Part of a small language model's weights: 4 heads of 64.
Each number is 128 + 24 x the weight over its row's rms, rounded and kept within 0 to 255. Layers, rows and columns count from 0. Numbers have three digits each. The size before them is the row's rms in percent of the matrix's.

# layer 5 MLP down (transposed), 896x224, rms 0.0661, rows 138-179, columns 112-223
103:157114139107113145146124141148087164104111147101095117136118126147142104112166146120105073094120152089133143092169131104099169102131157131139156159093156137126132144113081133147127153119093106145143116111154134115140106125163111119158108088123137099139151113097117158091163079109094154097148073099125127158145135134136117146150125143170
096:125126088160115155150137119128160107127124149145130160156115133126115126113127130126104114141124089124134108160131087116071124121113132118101111153153119148132101159082147139094160113111147128104109146139145183106125125082102156120101127123125083112103101097151106125094108147110180147120110135177141062099116116135168168151110137140155
097:121136147176151133133145165119122107154109119121129112144136183188145153146118156105119123107168129123106137084147106149084095110118140138172113150121119137163092140169156100124109104123128132128161139106102125132146160117179065127140121109126115095077133130119117124118153116181125082115120170118136115133182121141112123124149148139158
097:165108125084159135127152128130156174137125131121156111102127114145085155109130132074116085093150152123150086130108122183166124084073123123108100126139110119137176136142124134144112104134101117150168100152122150068110143134120146134142142110132090103121109131119155138158109126080100103143089108113149137147109109153100115125162153145142
107:135099123118139174122137112131116106151121107152160106126133121143129092102109110089138093139115148146118129058151089171099132138110164124085128124115093080112122118101126115150152176091113108124121131085135139135060115129107111080176130133116139185096097143171108123086151130142163116106137109134101140123130113145155139122091129096143
097:142147118152133151126159132110143135094118202149110164129138106133120084134153183183129136112145168117116112104138131139100172133098138119137099104107113177094128183131116144070141163124113166122094166122098111150107092140098133132141131156111108123148126119093111135156140120110110110112057122168124132151110131111143131136101117158139
096:100121128101144125112094111136130119169130110138159129086143108137155138165163135113123149105181149085147119090089091086115154121170182150177154131068131084131131112120129108164123099118119156131114140105115080117142164136139068165133142131127135134137129115102130146163136134135150108130144146150191104129190141143120107166156146135139
097:110108207114176093098130115137143122149129128123152128115139131130148102130164140102122105091116158134138119134132147113155120044117135108120137127131141128088147177133108126143111125160111101148162122189155109127109152170115130109144112130131124119114154126146149160128118176114107126117144115114138103151160137136145114186114164069093
107:179116168097132096175166164155112150113121097141152127147123103142125142156147075087135172112142169159108093187097119135133107085161130123131138123123172122131161122128190131102130152179106113116076143148116104144135134140121169122139110148193115137184152122131166136117128140141142146144151141116120136149114149093115142107160144094129
087:105223137148140128142126153108121128154117159138141132177132136127161177152132135129125122152100155100122136137139130160126123133161147089120121154141166089148136112120130178121109094127137144151092100190126161127172125138125173180108130157125117123124106122101102067133143111119140139102075122152126167094118154106115160101135124147099
103:100119104079099161130111090135136148145146128155169142094141140101112159107126117107123114154124105152190111160152111154110144139128131128179109111101163095105138091111164123151166113116115099088137108103141103125118138124123088140126130130172135143141099121145098124112145158145108094109105119137148119091134091140175102104123152123125
098:119069118086142092095142092081111147145145125128101117128078146166140109116104153134151134159134125130157127147146161141116184123127077143153080136157122164140130093123101139121103173121084126116127133119112150135155128106161160119106127111125152114149137098185124137121103157139076148120136127120117101144175158136105112117177110116086
108:142086104105129140114149142096106114138178124137137131082143131111149111162086128116133121112127094109162093092105128135094147106116149166117142113138128138140115116152112118138109162098152160094175156120130124202115103065136112150076135155137145098103134134113111148105102092152119113133119126090102143119098106139165101143134122166135
110:137091136085158161161114087165046134143120136153123158119137104118125100157137073098127177134127124115107099139162101185133148154167081138094149138143119128129142128107110149151166131113128126086136133126066161153118093068138116096121104139128133140125093119133124139132149122131088131092143170150115148106127107138130126103132159140124
102:143120142109123108109124135129162143135090092092112131148150136135160164086121091134127113112102115153168124143135109142114098088146125091110128155124101148126095117135125128126156123148160106155180134121134111159115108136138143168105099119170145166114122133095143097138171166168107128143091121094159101131121142146175102127088170139142
109:119152166123118120114146125063138089101184167166157114106104125087145119134142141147133107131140147081142111103111129169144147079143154107094140131078138117111058134145147142112104109122117125150156138148163088163094091104151149139119161123129157140137166110120130149111108117124136149135112101136084148087114149185151088143110176117134
098:159141158116143104154129133126148116180095145086125137072141097120127130116088118124129109096125116103158129114116121114113109111144159120103134148156072126176132104105114165125168110145148109152154123108158108107146133134135090112153120149138143151150118109143134127121165102151105096115110160145125146146145083152151117112136126131142
095:147118113132137136147145105135116116135147156151097117121125117105111113183107142123145104130180144097108094151102106128148125104094113116138087099140099188123147146107128099111125104092137147152100156145076125110110141113126103117120138094171125159143128123122111157110095127157105138134114110136080127169136135128125132168107165161109
104:109118139162148153150130109143138088101139132137121107139110163135089161151097137136134073102114134122134163124160160095116131161077091100127153131104101111100099168128119097114128123108123154186116099117132142134142159136171102155088150134126142124080159122159112162106143113149088125100183085145085118108132122157146145114150098166099
104:156097147127137132097143131137102141121094107065132140153123132126125118146086135132128124156125088167114130176151149129120115097149081117101137141168103112121114106108101131133172124086128129097154096129165089151109105128165155111124136108176157131138137158102135144164148093122108168098106120140146094101162092108108093155090080154117
097:122140095117140132143134142124150138142099128123105126129125161082092113125183112136122142151110165167116105155142124153077076113104129126129127131114117093128166091102123163160142120134159154074128085128126139122149123163155096093162127113171098133115105124120110139095138171158137124112144119086141115107143151070074134126066126089134
104:155125115116097118175115137104101145139145129145134160132145130127125117114139143111139111145132108141078058088082151144115159124121146148130125119110143157111085123120102136132168151083122133179141130136124148082101147163083111130091102138088085104172141120140156118127088118138087140116145133132143124155144145134132188144138113135113
103:125090104157118148137137112170148096102102116122154105113149140079116111119122137142110146122084100121122115124134120103117134157129113154172141131136118117167159126117145128150139121133120101108115087077137094108157139137141150111165136160136117128163138123113093101125135116149183107155133143111136168161145128102125117137124148135172
106:101136111139155113137133124125143111121131145141114121108109141121182123102108154135136095122153117147155106134161134130088161035113104150164114111124167142122162113099162144131097126084188170133119101136154126146135130152118097138148128159159134155143129139114152113149146156145098111147134157107123123129116142085136130086171146160145
097:137102153137125122100145129176139113090150138121158139155139169135125083142106110151151122142126107122106108118080076166116140100156119089148152145139142125110118157104168143114161128167137076127099121127134139120137129110133151148105132138124161155188163174117134129105103122148170118089098082126118200142103117148127099141137137138178
102:130132128123157150150136189136112133150129072157153137142120160120136163117131110089107119113098154131138171165157089144119143128082125156122125086123145130138104120123127139127096127142140149109120087117150112122130073134115121164164111104137121152079069179120118114133144121122152139173102125160107158128171126156146142093147101148129
095:114106118128086154095129101119164138111156108184134160135142133121125138117097133170114138166098140093141164097144101149103154167100164159112145103114125108088132132124077160158182126144087126131144155150167163104131120135123112122134155114133162118131103103136130147081126102103111137177128146200104105161108190136131132116128139135163
096:120096175121133118116115114137133127123095118139159128133119160148145131126120125133133086180139145123141074163124147133137137130195149112130106127144138141121144121148148155149097131241113171129130099158123123101122128160132082171116138137104085101121142137159111109128157168164110127128137091124155152143111113127146079098126099150105
100:152132138100108136140149117100149142130122124162084129122044062108107150104138117094103164123106175131165119131140132176162125133111214119134127121092117113123100168119103118140131135158125138131115132118151182133101108140138123130140140123142181134157124119110129145133130110105144098125121128134146136124145135115126128125128150117110
097:116096095111107102113176167101086124139135134120132102135134078091145108147140088149132153138136126130106169113082136172159115130111138141112093160142148093105160124112077170147087110144167128071124130108101130164103149084106091133101117150155161162128116143105130085144124116125120147125138153119105167135135114149130079109173131148139
102:168114080120172118119121104122140144077150130114120131096092118096151110128155131119162149121126142128130144127113148104122132134156116126117191141145091113113118161077101148125122139087117137134093132073136113166110196132158084142109120158127145123129129112149159134174125090126123156134182129129157160154108130144126120152133153139101
085:131122144147147144149124148118119072134170144141105139095150138113163101113095137123135142128094143144102146147124129133120111086161118185145077123151098118101117125089103118087114100152143121159129136139122141120125115140127078145110124095170117107156152154130146129131131146108131143145115150162115137160101121094167178125136120181129
102:137131155091123113107135116128156151164124136134129198170142130159131184128157126120124135122146118109159150143181149112146100166114144112152122110127174160107140079139154131155150127214150103129151106094155131171141116163132166144134098122137138089116119130134140072146142125152128139126097179124135140133128117117117159116112108081147
100:151137133155113114162172165107147142117146130128103134127123086153090115150182081133114148108157134086139125102138080130162123116123141128123137103124140140162173098138134142116115127115116120166144159127187153117102117108162152113094152097144132113131145136140111116078081084140113102148128104157135144127154080131167139145102119117146
091:112095159111116171091147093128124155074096154108066143123079141126117128158135131135122097112128165062091099144117143147097153147144128132140110125139129121120127147126115148137131112145121132115115145095098094117122116087151152102137090111097144110083112132120092143113154096140107132140138122115103070142136141122147121103164074119175
103:073096145117158132160189146128150098134150142093128114137096122110136102142129143108119132114082145154171131174129181158164111100113146152132135110127126106147127154144135121138135096162086109094164140193144117129125119101101135101142125115139124091127131136133133115112137132136139099149128080137116115175157130172136105125145127147142
107:126143130139110132158148104149119115103124128111116109149111109099133132119146093109131139143146153128152164110163111128148117132169096090094149157098079141092116142156119110150158117144155151118171132146109142128138131093133127127088135135112176088136136150129164160138134121135156152126107138187094080141123129105140113123084089122089
094:147092111124110187147112129105115109137121148143144152134157128167131099096080147105138114142076119161113135148125100115094132149141111148152132077171116078152121098133135102115171155144084122117145140085101133153154123119131105114143146108135109111107131118173094069101139170110141115161167115163127076144144137137107161116143090185161
101:149117096158130128131139113137125105135169140102109125140132127110123163099124208093092137114102137130114080175124131113116125122140145130152150126139081145127119105165127127106156125148122114152143137156120129131174078192140179135132133141151143145140151107091118085141134133146165135161135098102144124141083137100151143116143102118164
097:092119137136111113142124120141132136185121120139106179133089109132188120131141157137117158132142053104171095192131127125118165139139164115137138122112106067115119151106111104121141092097083176125114154132108145088137127133118148127131109142118142156110161082130103162119098163127156119080185158139156121138150155140108081131144107116122
091:155135158180107121156137140121180143178144119115181163151168100129126136117115131154118119129115144133108152093102134169136128119145127120099119099099107119140144120106038132153142130147117102135118148123108139132126141133088158150157130136122155118128168093107106109144136120121144118117149180130140149141135117099098166141116116143149
106:154101094138088106097106103095163157228142145141113120134118119094105142134143134114126166172137105121107095109166130101110113143144154106095128109101101117108119173126160141171179151112159185113139158095141147130110170107108128137076140143107117106146124138100116117105095112096125140125108133172132118136096157137125126118095108122144
# layer 5 MLP gate, 896x224, rms 0.0714, rows 139-180, columns 112-223
089:187109142127126142135097127124114152176078149139133099126175123089108146166114115130134141135144071102119119127133154123150117121135091137115129073093101090130111124123095111126118149125083125172153150126112131135144127115195122142129114159151123131151149102155119110152152101173116109101128107125097182152118112159116115077086114178150
098:126104163173089119134097109111149106097114176115137143078129152121121140090104103162131185115184149144097154154148139137085148124123162092107118118151130143102108102125127118146131163125104102118099126125109105120131094123121056134141158120098123140161094132142106131135105115093138116163126118102118095144102126141108113125152076115118
099:188155144119147147141092110142143090157102145124142171153143142143109112188150101115105135101129127130124088103166121098129121154131098147112102114137150158134157120083151126119175141107123119150133135120158100117151164093144128140143085122140116132139161157105126122106139098129122180121139103130122092132114122130118140085130130122098
103:153145141091140108155085070119132119138122088128129093094116174091127071143154149118120121092170104123113140115130113132175138112092109138129125127133112167129140126113114126143101123144133178130134086128092117139184091130127127157139152119102173100109151102139124111141125129070157116132084101130127128147117159131117141128098151141136
099:132117140127133138126096116175114125114103145168171128133127125135079087098117164130095156140141142101127143165143105155134144100104102104119112113105133158139126119157145090139186120159146135167115124130093116074153054130153145167117134108113096139150147128111096119159125125134167120079114072179130123152124163149131069132130118097136
096:120123139177153092126139095167095123182123208102167130123119127152161120112116147151124142116160136098111129132118139125112139112144147118123130128137101105139157119112147138115140178148174131175125130092124106127166156139135074145144107133103175167120147131104116067112115138173166115120098137133139141138110129152131131164147093147133
102:123138132144154145111189106147102132119154127099125080134143167061130150141150163105102119138126119135140195115149145072108106127141132106109118111137122111088122160117145119200123147107138104138147146100123149139158152190116096112088139143138153123117143116127129125141125114113127153165151139129128143170093144111144146159116121143135
107:136083123166146149130101161151157154152120200117143160119156158174095143135103116121126114140125095098101109122165120144139132148140134119124096154123106103110114124122061138119151124102138125136166125124167139090112137123113120118143117134131138121092116143164126120149113139122142116117098125184155149083103100145117114129114099167107
102:149120136155151123131126097113116092135114163125066122164117167077106150165101116149096153138145097173084138128089130155121130125132113108077141161101132143119167119120088095144149111135139127129123167093122115122102120135127113141175114126148148097109133126141098148113131141130130097114118073145134134167124163159120100179114115127151
101:098111113144174160171065099132130142129115104152118102113114113081113158135160107107109176135114133119134132132108096134098139163130134170170151110077133082115121114121137110171191154155082106091127133125120137136163137153108110108173068127183113110156099132145149157119155151144133091130108099110159124126150114166185162137134165107154
102:158129129160126143094142167149105177124131116154167139122139113136187177160140137126123147140146159151112143108113123073120085137094137155147161107162146129118127159153096108148161129145143146209125135114202163136187137131143103174130144115122161161114121131111152118142110112103128119172128108128145134104107124158140110132118135145120
113:122146164129140108081150058094113113128160123176145119168145068120095116147129109162102077116169139094096095144123131129187104092129072158128140103136122138128108186142139126114122125150091112117114128115171092150133127124101140107160120141134149099146141106102157113135148166100104113124103129099080124188121130144122105150154106121154
106:130119158102153117160135076176112190141158098158112152120143113118117114116122103149122128112149183102116129157133117154167136123127135159072151090104104102119144190105110121118142099150137110114130157105082152150136104129131080088147112148163159122179129087118122093095183128139096087111133107141116126112145118150141111144114189176143
106:143131189113086125142091115143116157158156090103150157134157158137153122133134130098141132110115145109123162121116121184076119138160138122120134122144157130100150158091131160144169152112104110120161156167115162135151119125142122098123120131153136153123114108146180118122147142137129133117093181107148110142131171097137128135142099142107
110:183092102157121134169076118110141160130187110086149129083120104090131112132123090153138146106140150106088146097084136117154134149137081150126117094115134104130130151102143134123142164141133123115164144074150149142150145119157150124116139137130150082169118077152152118112171088100126121138083122123105165128110125137135128122141156162137
099:110102160126144131065121164119099131076116094106118132118153113155105127192130131127116112121116197125116144116142101122126163111136091159121157116157147188110115105133094150143114087141161121169124198179128124145127140135132109112157121113127174097154145119125148155127140121089128136129139142126152121125189120109093116114142106117105
091:155152101130114103153118138137125126154125110119117116106114151112077119124153133087133142106144159112157166092162098135098109209118117111113095136111140098091161127144135109128174131126141147101126091114144129144134119177130132137085118108123127130123104112135099118164109128122154117143163165116142146118130191168137115072128132112119
104:152131129137101121070135141134145160158139125145144134111125136160126130151119085076143165197128131122160123162128062138130124139119129163127163092096165123119112139140122181157107098182120095135151129142105130126132127129097114115157134097130117115181155115123112148151146100146143100140115146110143122180146149105121134119105131123164
107:092132163115127088153115174149121164149149127160108119108076108126104113139118125115146164117106148106150125097115117114119158126128132194148152100108134119162126168127123096122114131159107124151115126127112154171149154111135100113133107119091127127137133115113134095154117140149149096137126146107135143123128137110123108132109112129106
099:127172140098147078097155116119135114149100135129138155063128148150108131152132154131142160128146128144106101134144132144104132165143142163124108116134121153152081147113141085089090135135087155180132099129117112118134091092114121098141070152116150105134156129144091127141107139147137124099112128097124130136124143149113116103135156125139
106:120170134194127124102130097144116120120139143158156148118129122172122151202121093144114095115103124104169148102156118106147118128116101128133117078103173172118091112136110137159124135150165120155129102115116068154127079104158136110128096128155120094156153103130138119136167077099133135129109133131095135121166115134099127138131160138124
111:103141165128152126108082174125105145111090120119092097145118133140139099095138119160148121154110132124154089111114145152147102134170166134114149106130117128138121194170110122128129139107121151139137115137100145123139122146124112103127111125141140144130183120136133123135135148152103102108120107151112119117146121137163170122092152101113
106:136145142123122133135123109094137096111151134122156104099116108152121137130135125123161132158157127097156173103116105139133160135163125124128164109096146128164136167145165115156108103128141132122108150146172141135160115142122131123146133076119164109145116086086149121123135143131127133109099152107127148181114178162120040123159170158170
090:175107132119140132137100115148119127113176143100142107127121129131138122168111108138140150093095146111091111161115088159143110085127109110101138086130082138136141149152119167149149101079103104103104079145111135159124108109144140150159135134121146141109135105155129092124155108126116154140081091134095077106125131133103128138168128138105
102:117149139138151123147123126137133148087121158080119137128120144136120093109137161156165126088184121122115136116108161123178100119136132127045140092135152141145131095116094172127134160088149142152130219118115108134136148147096164104104124135128115154154157120164116106163098138104093109163145142117160088150098168103129119131159113124150
102:123127082127100110102128156078125128111135118145106141149147174164149157126085135124137170133130131089120124133130126114100126155095139121103155099121142122120115158159150155126125092147126110156147136160119139129135148104159117143145129148156118184113093102168093127119121104138095081147077126178119153142088110130180144166140121139166
094:158165099097127127111077161120122113132085122078132091137125155171176131144127110143151138122164164130147144115118112135147063118121122180118146146124073109136137134123110141119136117142094146154158158110127128130124138121136120137088131116123121109172108141105117124092104121075136143098116137143068127147133149113139145078157098143122
100:132127150166170101135125142172148126098116118146117177083118141165147134111132160137154139119124156118126118108178194085120125157133116129116120099157131083107125131130114139134131141084146099132116133166095146098165133154144108140170144131116088167164146125108101145154131099144123137116151150158114116134095104103121126112165139134133
094:126094113086132110151114135122126142137129147108110108151144097148147156142133113101118122122102118163107126127133146145089131118119105125129154149153104144148137111160172106107134141117149122133134129164163142153159113151143151108157143135099134125124106128150142140083099063139159130086071099139090149131107168111131170087080090135101
102:158164169129153089089149087106122149158139126122145100150125091116126133139152153099125143152123112154141121125111162114116152089170116136105169134130076114124136133081178121109092124115153135125116159154098132121132131103111129178134119171161131144093116129174128125180117122106144104133128134123151105105142178126110098103114102146120
091:119130086107128112107146154164167134110092067143149125152112133149102136102123128075120094137139114158155148134100140118107134099139156135149153135131139168109121116132134192135151085144139078117104104110116096133099188143140149142164167101129115147102111147068113132149165172113150132133163139168124100109122147143129092148117153073147
102:152130111188139110148088159126105125139117153131117101097103126129107098119106162116109116105094101136097128114117129136124115108133096132103146137119089092168143141170089093103139138057132093158130117136136116097121147129069133138114097123151135141113138089115096152120094134119157133132136073125182124138107129147149102131135123147091
098:117100123120089158189149132128134140139152168163127138103120118117120132114107116112096146111116129151130148115141113136111126130142145115123145134097130133137148140136124083118171162137116136169127138164117146126148144185148123130131094080155124157154124153101132110094137082097163121147111119149123111087119099184112129128096113122128
091:093140131076106122128132129121131147133144166138169124119155123147117144173134099103120151131103135189125110142167142112118103138143144109095135149100149186139105115137193105138108102136130103136113095130139147143116156127116129140096089114140116126131141144111134123155131142116143154104153096125147152099172132100147099105134128109117
108:140133138108163118105137148143115095120110142124125165102135091087106140143114137102135125153107192112149148106121111099120134135145163127120121078096141129117129190120174115170134158161132082192110115144098125138123111136129107146159065140125103117141150101160130113141121076095107116152139092131120161091118133135164088104104098155119
106:137108170122178148065160102132108102153168139143117135100147090150131154118116172103118118124118151093131143137111151110115137149110131170112069091152112129116112097100129136163099102106130116172088162116128107122130131145149104099141121126149144086122173077127150159167159096109115125092159102129115149116158120136111146118141161138144
090:153132107114100143122144131128163118168129118125130146121165128159199140121096138154088142125126132122109140177110150106127122112113110170118138153137152138118141161132134105039081126136140088152140175125126127144150158062138133112100130139132164145132106103132118171106091115124088135150132145110139136114121127104124091138157143153144
096:132120117163122117107167040167081156135105161135106147145136147105137132138101118129110175150093133132091119141114145063139146133116112116134131118135136138119145123136119161141132116186126130138137109097130164168213093141153155162132089104142146139116129137142128099183124114134145153132182148102175054116127156088102158130112120117128
091:138127130120135115137123192091149138115126110118111204069122125151128120099112134119109111112143146138153142146145115102136168197140166157097144153099117097171117138132181119136105184142111117109147082125116125159123154156120107161138129134093146114094142137148114156108098150142143136116113142161150169102159132087113121110142114134106
100:139154121156144118127138104164153112121175117165105103106099154121096113089106125045104120089146141131148122121131121147139147130135077155099147161149156125099112135123129163160162134110136118142114147117087151113173117161116118113117119125138140133180156129152128140162149156129155087137157107149169097125127125124133123149085128137131
104:126132153130103089131138130093112172146116118114148173146115150101157148133123123141136132103142081114114113137124100111140126132128128156109105100139129143158150108140096103095129137092092116150096156134125076081150115088140124107103086125146115077133164121137145130143117060120092130150109126145130072158096110158083130152152103137144
091:147125120148119114141096174103124213119107165102128101127133154146155155115102141135109129077112113126147098156097134141111123147120131124149125146133103112126137127169098165115110086125130127137117158127130120143108151115121136100160109166107162147109091127130082130104116153118153113131102143142134127167105123111123099136158110167123
# layer 5 MLP up, 896x224, rms 0.0677, rows 139-179, columns 112-223
092:148140144138092139163127100155173132145080182108119121162162118133090121131113091143140102138129086094119109112118128100096137130123122098140132149102103110111094116135113140103105188135102171139090126141106106153114128110142140150110103144138103137129125139134106136154092130146167142108148137125087175142115108147164164100092115109142
098:168120098115171156156113111162132096114067099148159144118096155091119081136173095145122124154146146138163126146116101171101100117122105178121150127108111135143165113107096134117151110128115103122135133128088150099109128128076156124121112156134099107111087129141112089130162166079167128190096119122104123111145156132136109163129136116119
095:106134171154073143067163132132098081107099156133106114137146131186109131092124128125107177107091084124121136121129119126114176154167098158119129089111112165113077100120122085148135118126156136155078154122104111179153110111160128161140117136129162123159159153151124187101119134151122095121142125140136135128119146096139114129115102124123
107:146145107112146118121104181139117123131099114148093122112139126110129127117146153111125168115105132131108138150132137123150056109127156120125084123101110106096154149092161102115132150138112109134141117150128127128154115157119112141066157100131122164127166142092117112093139108133115157137158179124104128102120172150101107111148139141143
093:099142157126128100139093090144086132145113072086096130129163111073141122138111139113123151113102114112149138120120147172151144144177132140127154158119109104162123109130126140226113133125154127136133143179137129075110133165114147113082124145133142152115117150107140149149116111106137153149103114161187103117125148113135160150149120126160
094:086135114121113108149109127100095156095091141103140106143128114136122118102097100123135093149152102109135137157161132183120138152108126168120121078112102118160114107130135139124138119117122106119140110175129145139139164128113136087105113090127113132114180105117138129096122123127128111154112123103102159137133095080134090090145081125150
098:143116085163143135113139157129120076113135132158127107129142164114131122138075148114161132133124132092124130143135129136140133163124121148136147135150169104185103073140118099128092121110150100105143168096093160138153106109123142126133139105143137137104107142136077142168129092123142112119100117146096137091106139123191130103159126137169
112:079052117120137180100115089116100147172122119102089140103119086156139120142159111142118102152118092138108154163198179091123137150102126138108133149162107132129137147118125135149129141120168136100159146112144134146092125131121170124111110113089165172110147142160170172146112111126113119112152139099123132136117148156115108158140135103132
104:146132074111091092106110161125092143109096101135136105100131092136170066116131112173139128101171117138160162127121077120078127125154140128140101104155114169143142152154156122138106150132152155146133127127109111110116155114175129147080130126093156109124123118120132132130101152142132112097143146100130073149135129148117150112120172149146
102:143111135161121090086147161137110146126123133091091126162165179138161128149151194160126140130152154096109144114160142102140103125117164102148141147131137123141158158119129123143088148141161155143122169145126119100114151127124122123124130113115156122120153127068066152163110097132147121168183179135138160093100159127101134153143106121174
098:127145115126143165143129109108132149142109084130093138120124122075082095115130106169132130125141165142116094129106156111132133128116073129112109177152110100156124095155160148066129154135137082076130120149069109137112131147144115153111109141094121142131106102128158143160106076103081123114122132093131135118119115133130142127132107135121
109:122163104141129142141141133110140121116057134075136133167092131139150124098142179170155146144165137138106118144167092126152120138135139067115126126120128136114141107108127140100139123137143119092138092136130139091133131150111109153164117140058143111124119150145147091135109128172140126173122135116143124137118146096094148148121169112093
112:113130131130115101157121217140163127112086121124174149109160160121134154117164151137131140143118133146105138096120089093087098108166148166147120180123129148159103125166139087113125148095096166116113113108112118124142152106163119161166091069096104132129138139131133107128127116142115136116123126107088113126140135134141125109126120116141
100:141130132165156121140157101099061152124102149167144116128141102136087157125107140110116143123134142115154133110109160162157146162107112150114155129127139110127171099116115150161106113109169085147099151117110115073135140166131110158109169156102139109138140127145083139160112126128122088105126148136099149106161116163135113122175120121119
108:132162151154113199130120130132137114154152133129167158138135087129149166131112147169108146107157117130100144134130173091083136150083105156114134109147142158064148097111139177109109146153150144156100131131152075130139134117098128104124165104123118116106139111176148184115148136136138137140111101141116082122127108126173134131145124125166
093:090140117094135158088117154132147128111141120134153140132070169155093135184138120124104163138086161121115137124128070108162145109096171138129138129145169149150125133155117174099124101138137136144094146121106136148139131103130177135127149137162187101157133130162138092160131135122116079124133109081130100110189084118130140142119170094142
091:083122101128156126121121173077120112100155133104160117148135131119110120082121130140095159129070122153132165144113121111161127134178155133142200120127142093132096127132132157163104173127117128110137074113137154145123165120135143111158140138127137161149148111116134134130147151115094145117144151145167124099124146142120124122121132140131
105:117129142090119162111110082143126127161132116140095164111147149123104124151157076144116152102113126154163110121113113129079105152096116161142141132124110192133086108109140151124093095148130129139127129126096142073140124136095116065146137140136128127218140141087104091116121125105141133126144139117144143147134138147142119150150123128178
101:113158129126105128102147102156142137125115110109112137164102108114159109073130157121136124166146138154137178115158126060153138087146151097142147114119163150148138161124149137142117180170132176085110154111160143142128089123153154179132135074121116106110113144120147101158149155117130077098164167103086128146153146166133137107112123129143
098:130120166115124129105106152146109135116158112159086116117101098120132171116147139103148140175133084096141136118153128124114162154095091086160170133140134126148117145147130114143181169150111131140108155107126114119100089164118145155119151101095098132166140118116128116194139123100157119136089138146127118133082105145127141125161116117123
103:116126118138178107111117151147119124121116117107161141154139105108150133148115138134107155164171170180098119120117122075136118174153149122099116121116135146072143072109160164120106117148140134135155130110125130098128106095182161178147117185160130099109161133155131094138133095139124134121109113102125099107106131118113137157091120128161
106:135098110119100106122090143109114121157108153143150146181111086134142096145173122102151131159102147152123145129105138150147117148167098128117119148114145089135197108123128145134145125135106144101105173128146150144136143129132180152137102096111120141121138131148116147165099128104167161108154141134118118135195141136146110126151127098122
101:084167135107164128058100143130107123105134127121162098102124162172103136115151122121114132130123126126107158135143110110132107121103082153111154063174135135125157136138180116108111128097118078115136131120150113139133167132143113130128147136172137113183143124140092107123153082159096131097150127153091155164163152111169138140115142138133
096:157139159168107150118128143164164120119131144111115093155139131122131132135130144094131090130148123096139108116149091147140147135138174184084151107130099110097074141060110113133119109115152127165166091102131144125155151121068113076113135125134148090165160112134119131125117090128160069109127138097150157169121168168120119109107144101158
099:143144137082105078120161078131145125090143115107092096124149111149095119167155139146130126108114112136187167119089130118168121116131087070182106145120120123128153133161142096118138164128115140116096168152119143116132119139144123122115124112096138145121106121124148104095169165133112130152178125088144128123138131105127134145135137152122
093:101121158112137131173137122139134142150100159140154133131147110157149150136121108082125106124134122167122069141109122145118129101174102117111105128112115133163133110086152109145147050145159123105129124136128088150139105131125098121133129117099083126117127122148143101126129146177148158110136133139173140150139087105102119120118145129135
092:109123100177147175147097121112113139128124170149137149144139155117068138128153089104126105149124088131100135155112177182127122114112140165122123137133165111185122097134117099133141156102143108131127118116132128114156158206095114133164161134179136168176116103111115144097129116128160101110129141125142117096147121126112155109153127113131
101:134119143121102108108102091120096161137115149128104139142151149139124113148161130105103159086100175143171118110098104134116106132145108090127120137080094135155144164123182188155126122181110064144144108113124141215122055136158136139146105134121146127080149134154120109132126178111115090147128116146116153127134149126153141129141119125116
094:102182133176154143124166088110204107119142084154117184081114126157150155123140131101126156140118120123145138123128095131117147128169124126109147089123139175126130127110139146129127144063122124156092117121130129110119109161137132148132149140140116086115129126168102121132148148140114079144137154165156087124110118091095119099121126144074
100:098145128163120060123140117154137099147100109139111111128128136141120113104130095132119082100138129133137143130140140119142163136133106124114114140139124164091125169177165111140120158133133119087132107192094138107127122138106137100104135075147131182118119123113163145148133149115118160124125147102073131144099112140108085125109176112126
092:087133127103118103106150130151112138124067110139158134156117110162097134127110119096135115120137106124127114152073136130131123151109160118156183109101162144168126109121119128124171103137111101099116133095150119134149126140111130150150118112117120144104114136104127116151138121129146135140141153134140096152126093145076092154154142061130
101:113151149145134113144059153136089092128131121119115105120117130082126129174155135112111130106079107112111158145112131151108143113145099122101135162178116131140124087190117067146128149123142137125094097130105164103089155134164146129133138135094109110150149121138118171141090127097103172119122094145142121156149158125151111142096149124100
103:148100113098151144124132065090090144154160120119125115169147145135147127118061167105145133086144150152171126124113147121091121172112131128164147143126149102132184129114122125122121146156115127112138146125098058129140154109112116122116133122156132130093098132123116126132117178174130102126109110120109096179056165124109082100113147138133
091:126174111148097102138135129123144085136126081107114084132144117135135113139148133144150136126128126157144144138128111106149134104083154092119133113117135142158174128104169133115121164118119148135150107118135140110115149112114124156136148176121134154151115129080090105123125160121164137127109137113111156119094109120130121188079179140103
105:120111143120108096120159152150113095156093112122148169123128111111123119163178152171126104136147145091133120122132135120178143137117190111089145127137139084151136087129153124121098141131124120131060085084128132117132143150128148163124143153120119154095154134153147144078113100120111144136142074130113172127119151156154102107110110137115
110:143118139108118099163086081145130093129087093101093115155090157146163135110111121119122107118143118140089151081098113149127113118142119149091164160109114147135126141151106157153162132181155151150150115162077143134139088133125125111091155139092155144094133151148119149104124145163110134129147152136136100111157102100131105092122124122128
097:167131125139134136119151136163150119122106126122145105128128139157080136116116116100101110126134122108147106149114171148108146127155104110145140131139081143168142142113104154101127122101098061162075077118136116159146117098092148141145138143149166163108118112102159150156129143132125117140103161118157099119095097088109127132088125165115
098:131068110125146071109079110119129141145136117160120129087110129109092130097153149127100156131156140150149184127119093125070133158148137150142122129150118118121074156154137117123144142158136103129122112193113099132131171122135127109128127153107141106133072126124152121141149157100130139148119109092145131143162143117132178151070104140107
096:131116101131142115150112154126127108077089157104105111133137133127100180106137119142138107095149219144066170102092102133144101085134123138123086090108153130127109116146132137131118186118148108123128100126183123175111130147146151121126109077110112115144102145129139087139151098153139132194096108153122108105126142128169123106108137128131
094:132109138119116128075132112127110114142114100145125129104122090164122121130162122119126175144092149116102110103151139084107117155070162183121126113135103128125148151143200117117141076134133134160154110163133159111143083148136114126131165145140105145152117136120162141129110139143064136095097139128143129112148134146157111138137120141145
106:129117186156157133104154081155095120147116174101134132093129138134139119144119147169099141158164116142146160138149159126124136118153133127090152081140131111138118097142133098162145139118110149082148128105110148141123199107175093129144142145112135133120145118147144098061105140116145134158079161103142152110113146133120127111155123122101